From a checkpoint of a small transformer trained on Wikipedia.
Architecture: no position embeddings, biases.
Training: a variant of Muon for these matrices, 13398 steps.
Each number is 500 + 40 x the weight over the matrix's rms, rounded and kept within 0 to 999. Layers, rows and columns count from 0. Numbers have three digits each.

# layer 16 MLP up, 384x96, rms 0.21, rows 44-116, columns 0-95
578478455480439403528528489448483501547426526452453426536530425437522472525471519540584473462443446541426431488526504413493519587486536461502496465573514520520521539513505478453543485485453480458568416527483537461470513506523497505532495521436505591527476557487502530446516503442484536512
448547466496565468524541516457526550493488527436541454459547552443538540578527437538489498557515553507436489555541488504507569467483525514474471528448496481482560458552521498533516479540435437484442533504556452485536465467544432516524500585538459494490542529528529493452524484511547482527
516537487482487511452434559465537474458450465407457536513529539465500521537478512469440502565532542493489476463554484493385445491491483520585522468463426403464475473514492515496518501476503425490517556492497510511506446470584538567549523532493570539517541526542492460505519505536478476490
541535496553510444576607588426491501500544463490484501520471429521547473537476505488470539551488438485483536559511509498475539457469542572581549495509430475543478460531461531429466491586500496492538516501480465461514476556483433478507481478492501502418464517487474497462473513541475470517
523520546512517420500512548458459500512490461528468479507523523552485534602513528470554559555534527506539513409564569434481535529506571481485443518512487540561504466607566481478567488502560504528483496487453483607528450420486422531501493512473546490473465448508503461430477481469514591529
457499491535404530516507517530468503513544529460515577438472499494558508527513516476596527518567523501505537547476408450490489459594517504479458477530428500532447472490484561562553503436504407412540544481497520481475458499443543452399582424488561563461452518526416471486474474556471531480
540487488511566516521476508489513447541477538546533493496573508475528472593505498487429479534451502486552445549487510559532400495552489476546521564444499515547500475522512489508434551504492488486474531520462511447470443559471507563438468525566527563497529541508516490501590519524523481536
476474469467465572515543481491470450498490543482531489387356428544640458448620435503411492549480473473520595441520542536519544461506482481493491517474519481454501547430489458483518502512573483528514542522434484475463456473461451564554451533504499469396521547526573490533516488503488513444
480461525448557538482536506483564504446484549501484451555537555487467596488490503529522589460524480507497504525528562491548409512518530439439514466467512522592539490494502488493431541448479547573485488427445548530479411537572506504470498490483503580469472496545492472488463542452487566503
479494422566502548509515497437428480520536503580563556492473446499482522567540512519522511490502544516489484469491534496555447519471510436600518466537518508535602545555510487567429454500416479574467530514400519512427464449506421504536544511465539431443529517534534474508528461427482536462
499488453461511485451577461523628511503466523485518400557561481511517468475432510470503476555565454515532469443491507569433555501487435509491507504502502502527455530496509461506484554499450529495476583429466565551500505525572492441540494463450483537508464484515432514516565552429458523481
507461563476547529528517499468473516462526499529519510414508532500537527607519482494519416474504447494483543565522531498522516596473505523533481506550553471496483571537463488530484487558539557460459461527484467496575499489463453487497459478528461456505456574523511491523526441417508510521
524556549500574484493536544524488478516490540446521482506450497539481595479485498503474512513527500494470476459542453543472475491498478429521465522509506458494471584533501473511508531486509461500464474493561490471488493479431457516496460535488485443549466390558475575452487484527490534496
441517474494443545457539495511536542530586493431493484538414508471495463484516494526480486528491488499498474493538474532434472513462504473536474503455519513517518411470529409563506511501489474408509481444538496498474527499478498512513506506496530510504416481497520558526494443553560446530
573377468471549570483527515512503476504484470571466487542486516532530480532479522497462490569520546495480544493523479592541484482519531527501476528524508493506479442551513520532413444509515532517506525467432552557559522506507483544486431503526458533491506491549541510526492478522444498516
552451486526486486472479498508493459500533473526519503494565477557496483514539487468436503498511549445413528500546518547436497448478507533461480509559520441523475492544511455440429454551496547563521481516513541536547519595449513546474502458478537469532469508461473501475493470535515457564
449500479478495516538387484471499546510535495483457572510499463526478458549506484463460495538526526462498466558559488474484520461511471528485448503470446538495587462558454452479440471465495453446479557531496462432442482539597497482538428564532508524481465498466540509558447508533550507529
498517537606525496553498488449536471479466458517484545509499490522505539553480500473494553461501487485509508459529471508488474496605495571523470554540536542582544520453444520557504497543461524502465498531497544474478500463546525571464557489555494509537532598503533362469503550441480510469
445522504528417466548505501453459588523565528420515477479492489561452524564507538510547472525507531435505542525569496466560526510563488577485489588485409523423509450470486450559455498461452461463519478547490441499490555427490438470543492516529533528493582490516485441524535499498541536531
492519483538484522541515493492547518489492503485500458415518472414518478519576521504543487511497469488489500470523463391522469491493468522499525507456469582501526487429453423545400503465509529501583493495472497491509481542543487512485540555471487498513481429435583481558447435523507514500
459531466489461490487495513561491533457447498544433459538479546505536516522455539504496510622530509480457493503502538514508533504533568497451499501507475503523506546483482562540495596464512553510579465506542531504470558555503506518432490477431568489460543474469556393423522534429495513423
472509487510466463524492545512496410516428489463516477512549511455505557487511462537418497531536474430560546509529531494460450451515500493477563498465494510499429442480476461501474504467497494548439549490517474482413483511511497521466476591504552542614556484432525517490478509462454519463
524560538583541522546521462540401510454449510474534526413560510503541529474535529484465548547556518496451491499515438573545519529466553470457543512560540481548511478480473442508567514483454525479446500467513526533488408467483454510554514500465447514457479470561484429470484446452556462506
497509513556500405508433509455502448517543558522523511510495520453558484540440522516495510477491507525432498525513504460525498560510457502453525473414497529502461501522512487494487416461505483513519496483465474543502412485488489566534505541505543504436482473578507482503507500412457477513
539498496561516533465498485510481490513553474516574525559477487427548502508480487489484533582466531515523596463456501499545501520567475452522419515519411481488509420568480509548492476469542498482530501556462553413504472531533541453439442540484492525511494531453500475511473454454461579507
495495526534527484557391511508484490483547487425591536479374471517527605495403461432516523479529461442447437532538454471566538528492480599530517497477457497540506529517494422518515515470451542396530483477448494411473520520456453518487497513570476477538542579468533570513511434497470484539
405557472474512483501466500519506482457473575549534523443483463535520563523464510507455532496434554446458496537482619568553520511491488502487478564529459461491498464519460572571475547520477501461537489456544504461461473472470468523440480503481587535525517510557496546451487570476507510512
512491451480514522468467542461409468519497508491459497440475494522533533521536503526491483525501468567499474499431425510446433503513457505424422491509476530541510452474500461496452510539480467475453556492449535525550557520536505495501433487510420483494508454508541506526452560440509490531
452497442579553506514579523456443552498505538518437424456517412458526514448529522503515487430506519514496517550469530424506586483480549535491436481430441449467453477468496530531573568440481586399484521528439520446521469457460503558513493525513537546496549472483504543510517499509491481516
523540495532475513539568503537579462508468446491515421494379493554504438549480485526479405556487537437441537508464502449593505478524494489497493498475520519566489481535551477538465531531485470480450472524496541511481490516470505492508576543490495505478578495504563492434454484514539546510
567480502455597546461575550485427550555513497551459477424487439476430536534443506527439445478478483574472477503475492516495412544483529525473472407484514455414514568433520521475523506515566475411459438513489545528516380504468436474471510415433536498512541432525495533426566502419525495432
472397451459443390572425463401525494435536602478509463419517526511483506552583481478530503528490441450524515515569460440521618466486445541499505548464482448469524486456495521525515478459554491538527517470433530485537457559527515526459582485549485533531525499523492550513527524472512464486
400428478493512557496509534447506485531472593410514495420472417477419387527532496511452521603493484472517533492479540539467499529527487555536542529567462532491480475520515529508513469471563502524473465513541440490495471510542517482575460549486571465493479477503458439509548480501589572516
555527519496520579508516541490446546465450482498504605501519543550563500514513528445478476491517495521498470525563580477480457464484518545452503559501473558535543492504521519485485554446529525443458443493530460473483462432509470460538525503505552494523497547513521522492509553508559443491
518491474523445440522564486502497550447518479582473555550463445511520494524506544432548466502520561465440538555527542545463447497556520518502591475485509503475453499478580511527581530513486476495542467542452521488546471433495421526529554572424517471510528499454458479538429532564487524563
447458484550451467531496492539496482514523501448522507461451505497469472477525514531474523466491492498479515452503500520568423497530554541519501450585512451541477458480500489564493494565501548559546512540560538485439504473499413480500481524435496563462523460517534499524446477423520486426
518482558463564503519449564435547409502565554464557463432535507488504475519461456514475519461488474483461549485514529485499571549493417452517510494446538435492528483502520438514462489457490489464537469482520469478512500560472487555498513502465521557503487499478546485400524528523559513557
533491474536578547537493539552476535562490486492472522486452442497498546563583486513456493493477574587469538462556540510477516583485505439431480547597497476540585471478557542546466554495466435472595490483463484485546517536547480542563578560480551467509510510513590537496472504499537489495
505546439521465521434548574540512510452426549546598528466491466493483468495484489535466450545502550459548528466586543517555569467454480507461524473422507497458489520503516458454475441503537508472502440525514567518410544557464470554440510509499452498477459548481488434546564548468518524483
530454507522491527494432486447558427486538498433438558526449476558512493509449487482570451553464500385508499481561581480525492480507509457445489475478492449491527471489520473456519540525502594532513538443510453504543489506488467466472478494548493515441518518522546511394444489544478530564
436415531530513492558573493470483441589493515520506526508519466450551507522494423547485554483525489431518509460519520485501529485523452599568474505453459515498513440454504471525537494503464588546493510598467472435466516450495571467517479526489552506546480517501523487468472546524497491482
473534486501467452498534512454515534545446568414525403489448401503544559444572462464514539462487535441437579533471492542537491532554509443481483544554507518510532466484522471463552565496496471481545514542485509431475473496497532468484508516502426467510517511461511562482520547490520455557
465514497424526429487474556560489509493428457449540493534502497548547574560528492515523451516500536542554511508535520478457537529495536504516524511525433440550486439479470473513476411482527450487532557466448515533567466432546490554555456607502512526477494456502525560464528556477494519568
506545443483512595460503476491438536540564488487528436516437530503590414480482493456522491482512383518506499555466473506465525493586519454447515506473516555495499502550508513517604541489522439454435554533464472517412508437438443492498538453468517442542523492533498479534535523502579508420
463501457462492479514505498434450556578551503479519529487458484474517462505464456521525533457525505413441503515479491566439471502539457441466491407531423539548453522506477497456520483358545501492506568483482488519528485503501560552539540477481529427469531542537438599510560506572535509473
518477495540440535462548520496527501512512450470487556481492505530474479515486493462438498551533527419484521421529520487525479521518569539489510477463511521486447509501522453537472449519526440508499518545479506501498405526588485433525491486532465518525519512507563440528516478510476530496
520492496511482488575516446506597502468426498527505420460432446523503541472588518454501513484478506462497477464539554540468518495510529492457489560530535478486512521538478494576460527498443564485521543554488535449494445499535496550473497568513499520466487501524469535551482534475591480428
559552468560562489480501482432515483483522509500531513434496496521513400468428529451483516426554490535504501529499475519441580517544519384554526435470492456600470591526561477480526530540555454397452534560486483536468492512514454550504470541465458498490450549544478533494555557498528470472
496450460569434495437491513459458550430494497534477520455456493556492550533566497477483455534575462488551504500540492545481568501532557547540500503485477531550501516464464438528461473513483452579482553566575484508539484486510576491444504486497480488546538484499448488450558487518468521566
521496542434533524514505527471505518478539426542422535496485435450505483458473418451497587496523519423418500488548478548460533470525440463512553520525499460557501494541467458496476479468474421487566546465473554505453491506510467492471504512559477557467490532488496521535421509543576581529
452480499545557529450540467487497589488533502495528582452507487449549522521507455555497471486503486426505541473501432506386482520544482477531485459537537536459537498508582459500543598469477498465464509539467485521572518401482526491471518493479487460435457527550453556496505518485453504546
553534465496500458486556570550506469458558476576455504559508487427520511475470475514520500553600524484454507507516492515521493465514507514495465531516536545511542501504493468459476526462590460518502478537518547518533416587513477486549476500393531484509515546469457443557486478484553540512
519496502510528524441455530481494508521482479460487445537523533509487382562468506551503534499563382526489445457501519518474497516487491470548494448534536505547507552544535470515521499583568525465552496505474506531504485487568422451539510523468434481460414522504481487555531486434478472488
510504515465440448484559524484565476484505513458583471501452411486505501510525502525533440467534467416468480473561512559512527500461482504521559460451511542554498494513499457535481425583540515450482506510493529540544466519472533492527410489531496506540472456525484506525461505463497560505
513500490456437449492516495450542517536566463506530501438495485423498502530473574484528465520551552486545517486558525511392456592498493511501503471522470499440482511428556481444493467523527519475502620538524491512549508480497536506464525536471541497523502447555487486551553450432493557568
466451486477464546503505433383524551575479543503493500511487457541561441577452519594437478521404505487565480491510509407503529522568460481444499470497529459562544571543477514509540527522501523480530490490424559460452438591509505507512527532524512515571560481496486475522513546510564558455
546466532483471495492504551463468507544504520480567495547520528534398510525553518546474517521553449483490481525521476508568462500542402448534547418495468480561457591526462499534555493459460532453482490523505526581480505447460495449444653518488479440500469524493473471499532495443571452534
501551471486504478494479535549458464527460529396478525508520544537485545523543483506527523507460558425484476456531541529512549521476444533506516525527484448555483462431527527526475480500425438593539462529454431443511548490508424535521467553498501508479485506503469576452458518461578511584
504388496507482438487481563517524495459524563481559498462553575531519505496531462525497530517536491481483472544508477515515488555523462557518494538523461534475534574519377488493501537500508457482464487538557499402526561517535501545496504519551470492581453515486493519573537536423543528577
533458509511507576485494592424438551421519461494502554501517540495449529535492551505466511499468422501527518523482479496471477556529472525463478471478502518514547470510391490541507452482489523510545455473513496482568494475471532496446492545512555487527452540467427508534500505481460489455
555498523522514555518515539439498461454517506484509528460448583485510513496498508458480423559479491533460475466480466547531484473482525535549521556438462498514561491506493478550471603504516528486465508542502484550494500441480428490445553463493565588500560498500480506499509513506509547514
470513481370574498526593469465493483536486434471456536499539523417619580492505485533562498503527445482530543484518487566471400536521560511489482442531496497507504494467449545544534446467436570448525572487477494539429500571493476468520506468554527579513426562544515439474496499482442538494
407478443460502466499418475526500502419453584536474507449497543527468501546534549523480555505490448508486530516501552526495537537519462543442455518569461522469495504396500490540462505503535512449526465510513530528547484509432429470456469544455424520525487487467487489498462489493461497464
539543483502457506421493520472445530542486500499529515488499493485520572470529525463504460596451516434501469537502430434544441482528519498460486481516481470508487547566403502519565521480508614524540557479504561457464502569495495441479523445475519504512488530448543388543514520491494470477
523495470518538472469525472512422470443499542468500449478569513444493485534481504490570516505523529456527488475510461497571489478540459537463446565452498460563435421444510539517487507516551486522439477496524521440490528452577492510501453474477464530555521492553442433572525526486546548531
563610430515581486455534460470487500479523526525582534453506507497540485479463518478516479490412511522472522516475447451518511495514553457484536529489419499525459464466531453497516512445471502465501503493461470396439477480500474527547571508579588477495533458523452482460546576589544512517
505470498558435549456462586532471525510480519500560454442390534507477482538540460543452561440488512525433467526565476530571560442505493509545544495429493498451505419518463525479480483500489494429439502587431500535558455514499456537434514431462479478450481473556568535522475483514536499484
461486485507507578448487556501512538447514485538519459449538502433482552546456482507524514434567483505563520498483438561470537418504504493444502479600479526492517535470456446534531559498507451492442505482485556454522499477554500435482517492503518514537544537493461459495424508516551498482
463451486492506587474495500457524511486557441506456513585528446419492573536540436571509515487524486539483454498555525502416490480501492473492465492515447516454534461520494430571513429457483486489468514489512519532421434486490460567592424521494486498489509497562544511529494536478512460437
467529435498546526497556512429456553503589538535506507552522509471571529517472473545461494526505491402527503547492462456486568554504503542462499522508445529472517461391482487529504569424501467480555504461489510571545483501496550453481543465558472538518483505531460532501493506507470489482
568557469511437457453403507431523491461464496490493523551463528538568523527510459467457535519533418527474626495478495415571499476541531545505534479482436505477468543499488458496455508532529489504482465455534537442528451508518480446424504502517495521428494514505467500477451527520520563581
416497421480522538506553508585473555472399502496503523495437460477458503501439508500569462484508516474523482514543515489477543473519491536536475412482563485503525436458498529463466512514534581523396451461516499521443534521514431510533539532502536447452508514544527552488524467472516495524
512419487519467531577424438475515471493481513509514489442465462430521475511543496493470514461533526425526424490490456478452475507496505479494555442458440513536524502398534485463494470407482503511480541500532494560499432467524509562451548501462518512478566483540450545428522506490427505515
# layer 16 MLP down (transposed), 384x96, rms 0.108, rows 44-115, columns 0-95
507539496498508479580496481468554527445476493544464559397473547554519503515485500508470507533569494526543471435449416528562519493473508475474458525484477556470564489494465543477557502495537526482500515475494525495511595511450503484450502468489514495417503496482509545499505466531517420523
527592494501493485471541478503519503512557476443509479458510586565421514509532538508533523463487509469429503480405493518504472529496554396553535415516513552576461509504468447464568464443487473551468486498456522568536488536530484454563475437438541577476495558491518514483439499511484498520
493451526497525563489490469492477498444563484487536524536520511512465530528505461500502534508586480466486491484449463507487474520500453485581554583478510523503418472578544455507487500431482488490522429499544439480502506527484515460413493464533501543478503472489510559480526486534453574505
507504481508484492450473451501412516435496554516560417417489557458496522434486429547478423526498568476539528506452463485519542534514439504504516544481588471531491530481467429545523547535452518584471443512564580546465496473557414498443454493476526481522567524544535518560491550489514504529
490462535406490516564617480569479515450506498478416501541500497447505478526488473566531532405518495532579487581486454572472479502539499437545518476492415478489488468438522465521409509480458496512556565499454526489500540507544490498519530514434491475475511523577475497555506544528538481482
536397558485467499434429566441515529455569431476475435523509491533484415520518445544567464542431502537510435530454467438561502554535459395494527445573509407601519462536543481479476505431436536498517510529481490450509463432488453489547578611453430583509566518483553478575451536513532456552
517534559420499436511495507520473524458483460452521544505411501508470535411494519516523497516513523418459568436489517491502553518448567531540500498465527477505551498518535568479591513494493493488501505506561490522516568497583511405477487478453496525502501549486461491471461479516509488515
554457522423490457444555508544562604538497502513414446461408550517434453424587451460413469494432507544515415522472484434432525486516504583448521454463488468458546607441533638403539509487593552558510489523575507568456435552422504506432534465522535507511485507416556558560537491573480520512
544503592502504476501513431535499447441573540513463531539517412444483512471552441540550481458446521571471556465527459501477472483443500454480505449493513455498498488457523502559504500550530525557459567550487521490445438494511462536460442549545566511542496494540556489515512434516555505457
489542401571486503552514438530457445481547427520383482439393493457577499514530501537512502483496458526497534528557436532540471518425492514575474540507496595534520577503564473569486449507468505558516553527492537516473518489469499521469519514510535531513527518525529501453537374394494418416
535528577471511551486435540518481507470444489559489539515456517472481476616555493613550513425476497450478530592530461472612461509525496496491498504507522437444578477514521483488472445540513491495460420519542499444595408537425468503445469516537542492450512487540568495452489465466531470468
486506500492510502479507487520521541545511485503471439564451487500462446509531555491526576516470630498512469455519441496489471513548515531551546460484430452569509500473535530507491541521513532472467468476460496553402523437526477484503467471470471509449516478547424489552485577522499528558
528486438513469477497492522462544478595521475515499478495507537490499453466482524529445555458447520448490511514482463471463526538533496564462518498533467547527472514473495510507466433505491536492489532490499488440480483508533534534500546521544468546538507478471553483549548547498538435487
507475546476573470553512446449470523529461520566480470431518494452491563533465449479548491482536490448521545469486463477532526479507519520446531487544488492574524535528501518477511527457536496530475478489446450548462413535470532496467523458478505497523536521523450527542490497454479569491
446527556503485461494465522462507493528514513472499523520503488516533482459479430506502548482460530529533458488505506498485486546505502475513549471450521516475526558590509507504553492509443528473438509452536498484410481470497492528514523422549497527483466516505503523513551513449539538529
478564528496536484521518527477525469494556470510529513488484460484476499517462416592539526447511521531502511513397465516438516566483550433493525462479509460526503473503512439467496536555516561510482475547524501501532498509495527469528501467515460522461508484497549466510533506466514474480
596511553470518479504498456536533455444539473482517542559463444421521514496503477539533473463491517565512545447521493475570560522481533475547537497501506488495491511566556471489556423464473419496503441508499432538507483486472517514487460427530445496509451450524465585433505492596499537546
479541560489500440497493522544551508562516532468455470545453458502479494456502471507493477497512504483530591438507430479531498507446542541470573525496497483466522519506511566486466431478481512465566460492545430538527442524465509477489515520535526534488508514465547538541460438491481546475
574441570493577491443523469483475486514509508526458611482529511512618568470522502459480449532483535500421528438472493462568426448425455532483491445515524528460536502441504475565517452499502485516541443527448485555519528502427554487382508446545584519471491460576494572450416505579495499481
513500576452563501453453503479540496480551464479485485527434551481537525499524524541474515486523467503511590478569448545509499512501492493460454484511459462518516520507527479486554469488497435537428476546463508508511512429514476472478537406505504496442500526531468510547498545505527539517
428547485487460501473526490448537525563549420477590484594467593566482543545520425611471543438428510532499459502503467527508464540494578464489488492530474486420525427471490482430550512434447559502467508548507532536476504524467556576518529539546446496513592441486469522457454493494480434548
485514478503497488488435510438518549459542492458561466497498450506472415617512582486502491447524484528478424481517470462548525516516487492535418499535476538535530494490487497503465508518521496479502522499562542478527505478497470479533529487490517480406512548528515488494519461521564484506
521511582540505454467465469510400438450534548491529462445485517502543550535517499512495537496564502494514459506516483553521574496471502526571602466404528495506426525434488424474568454507466554414507559501454528529563401480501520523568456495484438519484497500572540483445497471510472527505
475514534485486514420574520528452508508457460548525520475492451497437545508500507454430472493535469511496481457419424576468504532444549508464483491633404472521535440520493556479539541495488526513505512528440539534544545520527531436533487510506458482529487491567466525467460515492530487520
502481477571466452570471559463537552458491512459465495421476469573467511541499517488525496406487544535436489479531527537446576462481506542497529460505545530530524584407560474406536471528457541498492530466540493538458584508454513536510540468544461547497412496541459514541495502469489500507
541552491528497419536550494493580441580584546491539441423447542531405579508531458423494515448591497509552476495470503488483459503554515394497496528481423545503502562481445530464554519516470482482582500476537385470543576495480501492440510460505487503477509485437497547468498374447481553579
542447477529467567539521427457445449475478477528474438469494508494567450559568529496487501484485530413555557386514436545545441503437452513553522476483548448596570467485534531505533535539537512545456488561515554529504519472426562507520563530504466462485449458448424538548430391514508554393
459494437456466446483532533499567462530508570538476464486497487533411577481492483534528437557575497480535454482546509565497483471545465447519496513507429517485484499498544435498537481489544494491514505518532577459449505484446527472485557481490486520559467484469485471525448522484506542473
544456446506409455479533561490542429570571540460495416489543479484477504553507521452574494516512502464575501536519536498523604509474466441489508480426492577574558462532548459488594538470558483500563455509496537430540482504437480480516535540502422468520485391477436557555473469477433520471
498528452475490489501511525498536494470596512496505564493479529559511603510469414493522454482505518536478442544496461518505495530500523438576550500482500471542486458576495484466513530448520533480468438478555542486448446492543467476473508463468484510431471557510476466478493579506483527524
527505479466503445510518563451494550490589477532514552483548475478478506481506555527502430529495433533519555551556506417526591398473476537396426501427528413506530537463438536526618543492576469451512601500482521439549413513500508561455557447461480469412420561452517507580485547483501428559
579460489498536450490499546455496448514526524431460473506484429441486469495498500504490491595518471548550534385524555445442482493514574442506617508512399447562433502604555500495527513519481532491500515541481485493460441497658489531509528480517551488461418438521466567485574476489495461453
370454413553484514559449425537433443478472478444543519468455527468469345465549530497427520417560554506543496510497469511468559535533519513461482528505433475474483543454553520526514460512480481523511553598493538528498520581429480459521554491569522507606508534556488599526531421452482506428
513528513513492500542482507500514496500558561458485437481487549480443504448481456486543502508514524502498579519448504505521497451462511494466530475416481503508488562541508467545500497471472533537505515471465499476489517551467514453519510468564549503410505448472511454435555516481498552533
488492517531533456505510467510549466493427481448524526593491449516516534538428541471499568519508496479454483456517473507453576540470544505503500552490459491466507500509434421556538532463458585501475576522524489452475603476473563463502459492500455530463491500513569447544497384436525490482
514581517525518513503492497523525511545479485486525498508476433540548432459473533482512480509550473511474521430503492459491500466490500455508539474495539467507433477499539514454473529500538551499502476467442488507489444469538472469450485523521549495446549506457503510505546604452530516602
401463488416512516525592500549529596507497496516509540467424596532487509565474454529492462495503529537494516431499547481524457534477515433521402511551483463498615500481563480456495531536515620459492493529490588476496568484464480509422460534404473495549478453520448463468475530446477492496
543513491492527464487466549571578472446531478524432428568625514444474375447481424562534502451517530497485525447551489514449421425496515489530500505416433449500558466580534518601561500451563537514584513537429555565491498563477443481504520582507490522455449450471581481474478478494525449463
514458489480472468543461557470518457470597508435495516509529468511475552446523505517462550459489440520476550476409515507503512515551496466488497525516469522549434491535495461550512443448494448484476543473530516468500463559489522512486483525495516557483538536494539518494554509491487463553
518442492489434478558497471573427534573506505529457488520554508557482422542536490492498475502465538494505413549440522534417505505481464474453477485539454524502535378539500464519570506528589491438496503498475497500572515523542517594534456516500448485573417416556510480476482519481473454485
546551439528488541465487501570524496512516466479530458492493554491502496484526496454529488520432498545468475477492516491446520497493514544518499511486508526502482573496500562558477444478524479430477529473509524517505537490539469480485521460505380579474508503432509519493517448497510426518
569465498492525523531459495495509458541456467541454463506507541440552466433493568495520525499505479519498490517508502537502539522483502488512486517531482573458455491464539503446512520475526534548425506493458498471467535497491570589472578412506416511568463554421532529431543494514472478524
517499437522547498513523381514510499464506508577421478455495609482544456521467415477497502448483558479463454523481542542511500492481567528546554539492484527456539439472564476498425503442467515527513485534614485530456522502496528521430499431551488494518453522471538453484460456513559479541
535492471579493513567482482522520443548490500490530511463477534490489523472528529554495520405514445530533473452494472487444379498578498524455504484490546543438484456505543522527531534482508531469461482462522597497422513441552483535534559489468455546575525512515446571429542494495516454444
478487436422493436485443540552533468508544472560544539511507460473409497514484510514465482482609529443549515480585465552522424547571572477529518481495541389505460541507507507512483499510510442484500522539470545547503492500558459474476546477581510466427480431481508553375492486496489447578
471533516458516409534543457503543526512551418468528497496445489484538488524446492508519475460509485541509488557500550445512483521460426546545567502517570554489463466527443530498490565492533470469487425398499467523436534474545548523505457513561495505516457496551472483503491539506557533500
448521567491521505463458488513475469495547526446468511540545499567513457545470455511504530495493560447468425521443491455479500520488522545538535491495529462493544454528527490415587542483556482494474452481487402510497524445494513531462600517512486458518424461515542498598492428533489527453
492523463545427501464464542504527567520459523426541522485497511558480391491489540501413444455485494571584430478499620386547504523581520502492437464505520486456572457477604556473507470494472554500509501444416525515474493582504469536480506475471471488516650472426509529457496418601509472487
489503506561503464466454548491513540530531556519494471555545467540429568518506490530591448514501536525503541444496517484534510445454526462545493479453496477509554434485513461443499473559572505523498502565536495522497495505517547486488419494465513428448535494482427504461528474504507502404
451540504368549529542554476544474451464465513519440500464558484582481502434514500489537482560473481583556570456427553501517534538529513482443500573492482481574493576441452524461497515503529541404507566591414523465505541481543508469422545512470504500447465526508500422449469495509493495473
493417564482488475549447508467556498577503430496499508477483518498451412439596486508493469514442521522408530560472572495587461473504507532448533599525494495496532464505533544564496468539459466468527544485508447494485510554546492422519534443474480505421498496499516401452490539478525513549
503509538486547569482513448481425464493461553432452492494506452504495488535553516491532507445480515444541496504478547498495562527548477476569532451471521476514471469515543473529505521552449515487489531495447481504440556403464520515497535505492484530498496506503547477496628511483476495495
498568513537421534477492445539528537544487461512603523498489530462537480483489538537517519477546530465519492515524505487524425565471596539421495489466468435467445508416512469430478520438535546570510530468494481484526453475561502547483534521521511481482564452483518526476515478480487467462
464483522506505536408540494466476492490539484488450515529474488504482491515536503429492534531489511482479523537466595482536498489556516513481521489480435540469542487485500513508525510393471529460511477468476536526445539541436544483511546503457491450543482521499526473477561425526611464598
454513459496536480568448479513549537479502580575515453537450453548610497426471527520516498502529479456524419533533553437489398384476523478524502579533413513506478446535468504482464519475585491541486486462539432554556507489543455489533401500507506504490495497514470593525434526527516507446
482533568463521482484439485550526537532466435470533566568439458532518462468528449541446445535400565494516457557499516462599568503484650519502494500559448505411536432541553448438520438464525520478480468563537477520450479469510577456541538486578491507394472483550557418427477582573489462503
446459455523466513502551497492522473545502436489548530541499486499464570535450466574441585536453547474438513511519503469558470556458460464493496462514502570523486539447571595553515515477504502460465439529536563603491567456526549461499496474451489465423489490526379499364526483460475479565
529573477427451518461522504565531548539517518447495529448480429495495473474519462547527522501444446505480450523563511456564526551502469541491489515488501500526462485484487533562494451500491485530494536470430491451554487524464505524535532509487464560526525483492553482477471431472523450598
479519470424548535577430539489470444518535485548420477527515424491479482530502514519505547450488468481587507368525540498530439459484504523476557434519486511475508483532548437525530519510532536495613498478501447548489463551512485505512535485547517536489501489516477475490497509532443460477
481525482440521483533491430539574477473463481485503470556509489513517438480539414481504539444545521467496565487534510477503529541539490506509556499511479464466473506526535533436511527499578478482475487526499518536505476541444501458491551462552493444474547460457440444546531522501494518459
474513483522554455481498461482505474497538485547486460519437449516466446484463503454509492468549449459462519542539490475480477539472509527492570546510546495491453511558537457480520488564603430523526490480523419498492535475480537519517492529527523509488500474545533507517464477499533563490
496489547559466507483429540581509563372483539598490534463442476561414430467556560552409471526462550519511496490468576464574544469533483454473517597462500528534525502516550502484478614561591431576467464473468470424548523457510499494506497490478530424452483470450412556514438485450578453520
510500546549549565505533481507486484544519380506511426598493467514471564485490459422494495444496541522481507475463501498463459573468532484562522437464502515462520525523547503469563539509529489516511535508443451547474480489503545428482520514521472432526454458503508516529548484494477511500
452524490504516583491518543491493468520506506563532474527547364475509481541476584490544447486536557536463520507533515477427427479520517452494500508539507492426518462500502486446466510573500455502490524518510456496507513438431558457524526488530491466498487535482456572536535479539528479495
461506524522535443440485487489448514538526424469459492580482517510461520503492508519441564475507487498457578495437538475517523536500493563534565470448496488475547506535544426490505500517506522560521468533497452467519475549482517474528535492491508531467591511501467430496511486514530471473
436531532535498485448447426483497519460412490570483533455616509540587433516482493514430427484504490465470416518529490442495498489481582473533483509532459447492483603482462479509509573490526499513490476479461582450411464545581488570501593560470517509522512442555480481554538478596526447476
515433469518481422504471575519447405536496548483467462479479492493544537479571482577429538507496357470474493470559520499521535504524490586529550544422445576469468543505483532498433597458489510489489552496508513479479542499506434523476493511531524485460526492514495513499450484533499484549
515464488518469565526544421494512443466585509492543491511427457476577505459451494511528518496496493448432514491484446445568514522484425526554526515611547499502480495507542499444440415542413529514470491593490439443479495507539509565482486509528480575448536551553519502482611445475547503556
505513488452490472549539480559481545484507467428493501541487454509476488497529457525545426524510438504468523576548508524446545442513359499438547513512472468495506568490538518454513524502517529492496482520522538500498465495500484537495526520524569453478537530577514463454506517501501490396
439490504488469462564540570436499490631531477493501481459516506452464499477417463507633460470474487554554397485471463461466438515545557525495435463513575488419441467469548605525496506500530551525483510502567513575517446440561526427564516537468518507502486543452434483496534546497486546453
534521387492444537481519471441460541522520467507469532468458523501487480491546504486556503365352515469446573456595470498459517553554513508448446431472543402567512554550461477517444524465472530485531527522429511461551561545515520500457566497478531528449470504495561520560528566538535534522
468471494530428499462458495478475478524515532535517529474515524493505489548518529439432496556528505530521475522460488517499571470481515463446422515510543543536488483518538527495508463559526460477532559559485544432507480477523531498510482541560497466522476479419453524467524508484481491471